{
  "num_hidden_layers": 18,
  "hidden_size": 160,
  "num_attention_heads": 5,
  "num_key_value_heads": 5,
  "head_dim": 32,
  "intermediate_size": 640,
  "vocab_size": 2048,
  "hidden_act": "gelu",
  "norm": "layernorm",
  "norm_place": "pre",
  "norm_eps": 1e-05,
  "positions": "learned",
  "qk_norm": false,
  "attn_scale": 0.177,
  "bias": "qkv",
  "tie_word_embeddings": true,
  "parallel_block": false,
  "init": "normal",
  "init_std_qkv": 0.0465,
  "init_std_o": 0.0577,
  "init_std_up": 0.0665,
  "init_std_down": 0.0665,
  "optimizer": "soap_variant",
  "learning_rate": 0.00625,
  "weight_decay": 0.0,
  "lr_head": 0.00465,
  "max_grad_norm": 2.0,
  "warmup_steps": 200,
  "schedule": "wsd",
  "decay_fraction": 1.0,
  "decay_shape": "linear",
  "final_lr_fraction": 0.0,
  "batch_tokens": [16384, 32768, 65536],
  "max_seq_len": 1024,
  "doc_mask": true,
  "train_tokens": 155600000,
  "max_steps": 4590,
  "dataset": "wikipedia_en"
}
Each number is 128 + 32 x the weight over its row's rms, rounded and kept within 0 to 255. Layers, rows and columns count from 0. The size above them is the row's rms in percent of the matrix's.

# layer 8 MLP up, 640x160, rms 0.0664, rows 459-478, columns 80-159
size [ 96 102 111 100  98  95 103 109  77 102  82 104 105  92  92  88  96 101 110 106]
[[130  86 211 129 117  98  86 155 139 146  85 136 152 108  69 106  72 112 120  69 132 122 155 131  91 123 185 159 118  91 199 142  38 149 161 152 108 128 129 152 146 117 133  92 157  67 137 130 109 119 127 163 100 104 133  47  85 111 130 170 141  99 124 127  76 110 105 192 173 165 187 153 173 115  91 147 151 146 128 127]
 [112 125 166 192 150  86 136 126  97 105 156 105 126 143  78 165 164 106 105  63 156 172 167 164 153 141 174  96  96 135 158  73  89 136 140 103 125 108 132 148 166  59 229 159  79 155 136 204 121  99  95 149 146 195 160 138 139 110 170 110  89 116 138 169 139 130 166 152  76 174  42 108 158  85 104 137 153  93  55 142]
 [ 85 113 152 162 142 114  54 112 124 156 108 135 177 163 113 157 167 126 131 142 137 100  99 164  65  79 113 106 145  78 135 135 126 151 179 128 153 187 134  74 185  88 114  94 107 108 145 133 118  84 151  98 165 144 121 179  98 194 161 147 149 102 143 102 110 136 145 100 145 139  96 154 123 108  92 157 119 163 158 129]
 [123 133  83 104  53  97 104 119 131 155 190 151 145 140 111 115 134 113  49 140 139 166 129 118 128 131 135 139 172  75 205  30 140 111  61 163 153 133 114 114 125 144 157 191 146 109 115 133 118  96 107 106  90 119 154 150 149  92 113 106 120 110 157  91 128 126 137  96 133 121 104 119 122 114 169  99 142 113 101 104]
 [136 179 155 101  90 116 111  92 133  88  99 161 125 119  77 131 122 107 120  89 128 117 147 135 127 118  92 166  80 157 173 136  88 140 127 142  74  90 201  94 156 180  83 121 201 158 133 196  93 177  82 123 124 116 119 123 115 152 117 113 124 129 132 109  85 163  65 127 124 175 154 120 106 228 154 134  73 162 125 123]
 [170 133 180  85 105 159 117  86 112 155 125 106 142 156 166 130 102 106  72 141 122 159 111 134 113 152 150 104 122 131 138 130 173 215 117 112 133 158 131 151 160 217 163 114 147 156 172 120  47 163 141 143  49 124 136  95 182  94 108 113  78  50  76 141  79  88 121 112  94 142 190  99 146 139 150 152 147 109 118 158]
 [ 87 160 158 164  82 137 139 111 207  98 153 173 121 155 145 163 137  88 174 150 120 148 108  70 146  96 172 233 101 167  48 104  38 123 134 120 147 133 167 174 147 135 148 120 153 160 128 144  85  66  97 161 146  98 109 125 110 106 146 118  92 126  54 160  89 121  74 161 105 117 117 155 148 145 157 141 126 116 118 163]
 [108 185 130 162 184 110 129 130 171 189  55  99 151 143 174 126 150 141 155  77 171  91 148 121 117  95 143 150  87 119  72  92 109 137 117 119 110  85 149  71  97  86 155 143 208 167 187 132 105 178 135  81 107 136  74 153 101 128 105 203 100 157 125  99 135 100  99 115 108 133 184 109 150 186 108 151 143 134 125 139]
 [113 142  98 145  85 181 154 139 147 112 182 165 112 114 113 130  80  70 133 152 107 101 167 144 133 146 133 162 147 104 186 124 106  77 189 145 134 125 157 142 169 128 136 136 157 139 135 116  87  79 115  88 135 176 168 110  89  98  99 121 121 186 151 184 146 121 131 155 111 105 191  93 118 166  77 105  98  94 149 186]
 [116 111 169 138 157 133 140  96 123 113 180 139 167 201 116  88  94 126 100 128 136 100 157 157  90 137 155 214  74  76 150 149 155 118  86  35 122 172 129 109  83 188  59 178  97 152 107 183 110 161 120 140 114 175 156 116 123 145 108 106 174 132 116  89 126 152  94 134 183 144 101 116 119 166 108 202 163  82 157 142]
 [124 107 119 147 131 139 159 102 170 113 111 113 120  94 141 137 141 157 114  99 133 180 104 144 167  78 125 133 116  74  84 115 180 155 105 138 187 138 137 141 171 128 158 117 127 119 223 107 151 133 114 113 144 186 117 137 118 137 175  81 163  70  86 129 118 126 107 106  88 145 109 106  85 128 170 150 110  86 150 184]
 [161  79 174  62 111 142 108 133 131 153 196 147  86 128  92 127  86  76 103 137 111 169 126 104 117  79 129 118 129 127 112 126 167  94 135 171 152 123 177 124 123 166 185  86  98 169  57 132  74  83 146  94 100 117 172 151 116 103  59 116  96 114 123 106  86 143 114 168 101 199 116 119  84 112 121 119 147 113 140  76]
 [103 106 165 151 142  99 184 100 153  74 111 105  80 105 110 189 104 117 180 125 119 160  95 182 165  96 106 152 123  83 178  87 108 111 147  98  81 121 146 120  73  92  95 109  81 115 167 169 157 147 121 142 122 151 143 130 108  60 100 115 138 185  64 145  90 113  97 157 142 106 112 132 117 124 134 103  82 190 165 158]
 [152 137 147  76 110 170 105 120 158 122 121 165 165 129 134  93  97 158  60 132 185 121 160 100 124 107 143 119 157 159 127 102 165 153 138 131 154 141 120 186 126 141  61  88 130 115 169  89 153 111 124 134 171  94  99 117 124 140 188 112 179 154 130 100  69  89 160 186 154 147 196  97  30 136 152  83  97 146 167 130]
 [107 108 152  55 161 147 126 127 106  85  73 110 185 161 128  86 128 116 140 156 122 190 133 133 169 116 172  96  88 116 153 129 106 129 137  92 104 140 132 150 152 109 162 144 116 111 138 122 152 133  85  99 198 179 141 156 143 133 131 156 124  82 143 105 169 139 160 109  80  74 110  71 195 186 143 178 106 104  76 142]
 [118 111 141 123  91 134  84 118 110 153  53 164  96  82 167 183  76  81 131  90  93  98 126 132 214 115  65 144  79 167 149 153 103 103 103 143 162 202 195 103 192 134 115 159  98 116 121 167 131 172 118 160 169 168  97 107 137 137 166  91 153 167 152 131  87  89  90 134 141 160 156 108 101  97 136 140 130 118 122  75]
 [185 114 145 172  45 122  75 149 149 171 124 102 138 122  85 125 161 135 146  99 103  97 123 155  87 123 135 117 118  70 118 115 149 141 141 131 121  92 111 129 172  94 200 111  96 158 127 161 120 130 146 154 151 100 117 144 108 127  92  70 166 113 142 143 116 123 106 154 152 203 122 120 125 166  66 129 138 142 116 197]
 [117 150  81  84  83 116 164 107 111  96 162  87 155 138  88 135 138 116  45 183  99  96 122 153 118 136  98 187 153 105 174 171 154 149 178 164 129 128 136 131 133 130 109 158 139 132 130 147 133 164 117 153 133  76 177 112 163 145  93 112 112 185 169 179 120 113 108 170 153 112 167 128 178 141 144 116 106 152  98 138]
 [172 169 157 134  59 121 102  91 106 126 145 121 108 137 128 185  47  48 149 148 121 201 175 118 106 226 124  95 117 141 140 134 172 127 133 137  96 216 163 132 129 123 178 140 159 152 113 132 119 118  63 146 125  83 112  73 120 101 123 159  77 108 114 109 129 124 128 144 133 107 168 124 175 118 143 126 140 149 159 162]
 [ 90 130  53 138 132 110 105 104 161 100  93 120 136 130 203  89 147 154 101 122 148  53 143 143 160 109 121 134 108 173 149 125 112 117 138  97 132 132  88  92  84 152  88 163 129 176  47  91 147 140 133  80 152 132 125 148 140 161 106  92 121 193 172 155 145  92 105 115 144 104 127 117  88  95  92 135 182 164  77 181]]
# layer 8 MLP down (transposed), 640x160, rms 0.0663, rows 459-478, columns 80-159
size [ 96 102 103 108  99  93 102 104  82 111  80 108 100  86  87  95  99 105 110 106]
[[166 123 100 137 119 148  96 105  84  98 106 112  23  97 150 103 141 168 131 155  84  99 132  89 121 140 159 117 155 156 124  95 134 156 148 213 109 121  99 157 127  70 119 172 168 141 113 118 139 114 138  63 157 134 176 129 167 161 184 128 112  96 131 118 180 123 197  97 188 116 129 148 120 116 143 145 147 133 142 110]
 [147 141 130 129 155 102  91 141  99  76 176 101 136 149 143 137 120 102 167 151  83 134 118 173 132 121 121 137 124 129 130 181 126 141 187 142  82 114 115 181  90 142  93 109 143  89 155 144 103 118 149  93 128 105 138  99 115 138 203 124 208 117 126 142 126 117 146 128 189 103 174  99 182  99 155 172  75 135 225  84]
 [174 111 142  89 136 137 147 193 172 170 136 141 155 120 113 123  77  81 118  75  88 129 156 137 211 104 164 123 146 121 120 133 176 129 155 166  75 120 140 113  87 124 141 122 113 147 104  81 168 124 199 105 157 146 132 140 132  93 146 103  95 156 133 122  75  80 102 126  82 110 110 154 133 167 100 144 153 127 172  90]
 [131 103 131 122 146  52 164 156 115 121 143 136  97  98 127 111  84  95  94 132 158 146 177 215 209 149 156 113 165 148 170 120 144 120 110 140 126 155 126 140 106 114  83 114 190 183 187 165 131 138 130 154 191 117 160 178 152 134 130 108 111 156 166 112 147  89 128 107 144 156 150  72  91 145 132 106 141 101 143 211]
 [162 159 162  99 159 102 151 138 136 162 148 154 109 105 173 104 138  95 127 119 186 114 116 151 171 176 163 173 175  47 104 131  54 119 171 183 167 134 152 150 119 149 150 134 106  40 181 188 102 115 147 112 144 111 107 141 149 147 214 104  88 130 112 153 123  64 109 182 121 145 105 125 164  81 104 151 111 104 117 129]
 [140 212 114 181 111  95 118 129 128 183 152 153 153 151  95 105  97 177 151 103 171 138  98 165 150 122  99 164 153  81 154  89  68 135 145 211 141 116 137 117 166 123 132 178 122 211 165 130 131  92  94 125 111 163  82  90 149 119 189  93 128 117  87 115 140 163 143  98 133 136 116 136 198 107 155 186 132 129 103 119]
 [143 150 114 122 102 151 129 132 134 133  93 159 158 100 179 114 204  39  57 138 115 140 181 136 153 146  95 130 131 156  82 102 151 118 117 155 126 107 217 113 128 148  59  81 133 100  35 121  97 150 171 101 101 101 137  88 158 145  85  99 118 112 143  68 104 139 136  92 103 130 124 165 148 154 145 108 120 112 127 125]
 [121 119 197 145 113 134 139  69 110 134 151 141 104 144 155 142 126 170 141 153 141 131 115 154 115 108 163 146  90 181 137 211 140 150 162 147  85 120  43 168 140 130 127 126 137 106 158 117  76  83  80 139 115 225 115  54 149 122 126 115 160 118 107 142 117 179 147 108 187 122  77 142  94 157 101 127 136 123  99  56]
 [121 169  80 141  97 142 150 149 149 111 113 114 162 134  85 102 184 118 130 113 102 133 120 135 153 163  80  87 106  99  99 166 101 147  94 107 191 127 217  98 171 100 126 118 154 111  61  91 148 111 131 149 212 117 181  88 136 132 140 114  88 122 124 142 137 134 148 171 129 128 110 189 110 121 144 126 175 152 119 105]
 [129 137 210 121  61 194 133 112 133 129 188 126 163 147 175  99 183 126 104 119 119 170  72 155 113 143 113 128 124 160  76 131 109  83 136 193 119  92 116 115 126 137 144 133 177  73 113 106 108  94 133  89 141 165 106 146  83 170 117 133 114 103 107 164 174 120 183 177 116 155 156  60 127  94 145  93 123 160 110  52]
 [192 181 189  91 142 163 113 104  86 131  80 130 112 169 127 110 172 100 127 181 107 150  79 100  75 141 173 134 103 136 166 121 107 109 148 202  34 152 120 157 169  53 160 140 121  95  86 116 131 106 119 137  73 101 157 128 129 120 114 150 125  70 141 139 146 108 173 121 103 127 146 142 137 145  41  44 126 113 105  93]
 [150 135 166 120 152 147  90  70 110 128  91 188 166 109 117 179  84 129  92 178 144 133 137 164  93 155 131 164 168 155 154  78 122  69 170  54 140 146 115 212  98  91 136 115 102 111 170 112 163 143 147 122 162 125 152 107  93  95 112  83 103 117 161 163 170 156  95 149 116  96  70 106 114  87  85 113 151 162 161 171]
 [122 143 168 122 141 114 127  84 104 153  99  97 215 164 116 109  98 128 113 116 160  90 102 116 109 125 111 144 151 125 126 154 137 139 179 177 135 154  91 100 120 133 115 158 141 167 172 123 165 122 108 199  83 163  95 122 161 171 106 105 101 204 150 161 146 126 162 165 136 155  87 122 136  97 128 124 166  65 106  86]
 [ 71 154 144 159 149 139 180 125 123  84 111  55 115 131 118 196  80 141 129 135  90 112 100 151 117  91 116 150  72 151 148 161 174 164 149 150 121  98 162  93 135  96 137 115  62 176  93 109 101 148 140 163 137 134 129 118 121 120  99 150 148 176 170 135 188 102 122 111 139  85 124 121 151  98 170 162  96 154 139  51]
 [102 157 105 122 118 112 103 157 115  85 135 117 145 107  77 160  95 100 135 134 128  76 117 140  91 132 103 149 155  95 112 137  85 129 115 160 143 130 107  98 162  58 108 130 143 108 182 202 123 124 135 143 100 126  84  77 107 168 122 142 142 203 158 143 172 166  75 132 119 110 162 160 107 108 142  92 124  89 160 115]
 [128 182  85  85 165  84 111 149 106  72  87 155 180 148 147  49 117 162 131 158 108 148 135  93 149  93 175 123 138 127 116 125 137 143 101 100  91 131 198 188 149  87 134 160 156 124  71 137 125 144  95  99 108 225 143 118  97 122  88  92 191 118 120  65 137 129  45 169 120 155 163 166 156 164  65  82 174 136 161 149]
 [115  74 166 119 181 125 146 140 147 119 105 158  95  98 227 148 160 160 136  93 116 134 118 168 122 176 122 124 121 136 114  80 120 141 130 131  92 138  46  91 110 196 142 132 156 131 148  64 111 166 130 171 102 175  92 162 127 113  71 178  93  79  74 143 177 153 114 141 152 136 101 140 157 167 130 153  87  71 169 150]
 [173 146 163  60 132 154 121 128 132 110 110 171 121 136 132 130  76 167 156  91 154 166 167 160  90 109 127 221 161 112 128 173 192 130 139 123 121  88 168 131 147  95 129 138  47 201 100  89 146 188 138  92 119 140 169 135 163  96 176 116 161  83 143  68 135 124 138 119 175 173 102 153 211 163 143  98 148  94  83 110]
 [ 99 156  93 148 164 133  82  88 142 133 108  96 157 130  64 119 129 160 103  68 117  95 135 135 133 138 149 100 158 126 156 148 163 114 141 165 113 124 104 143 127 107 122 167  84  78 142  91 172 138 176 125 168 133 115 160 170 124 155 115 105 109 129 141 187 178 120 121  66 126 113 137 110  65 140 137 124 128 156  81]
 [182 115 226  91 107 143 101 142 127 151  99 188 201 146 119 145 153 124 107 164 140  86 105 136  95 132 133 159 109 162  78 115 119 172 114 144 133 176 128 152 145 117 110 143 116  96 138 137  49 153 120 132 118 126 129 123 117  91 121 142  83 151 106 197 151 187 146 105 116  70 139 119  95 120 122 132 117 135 148 122]]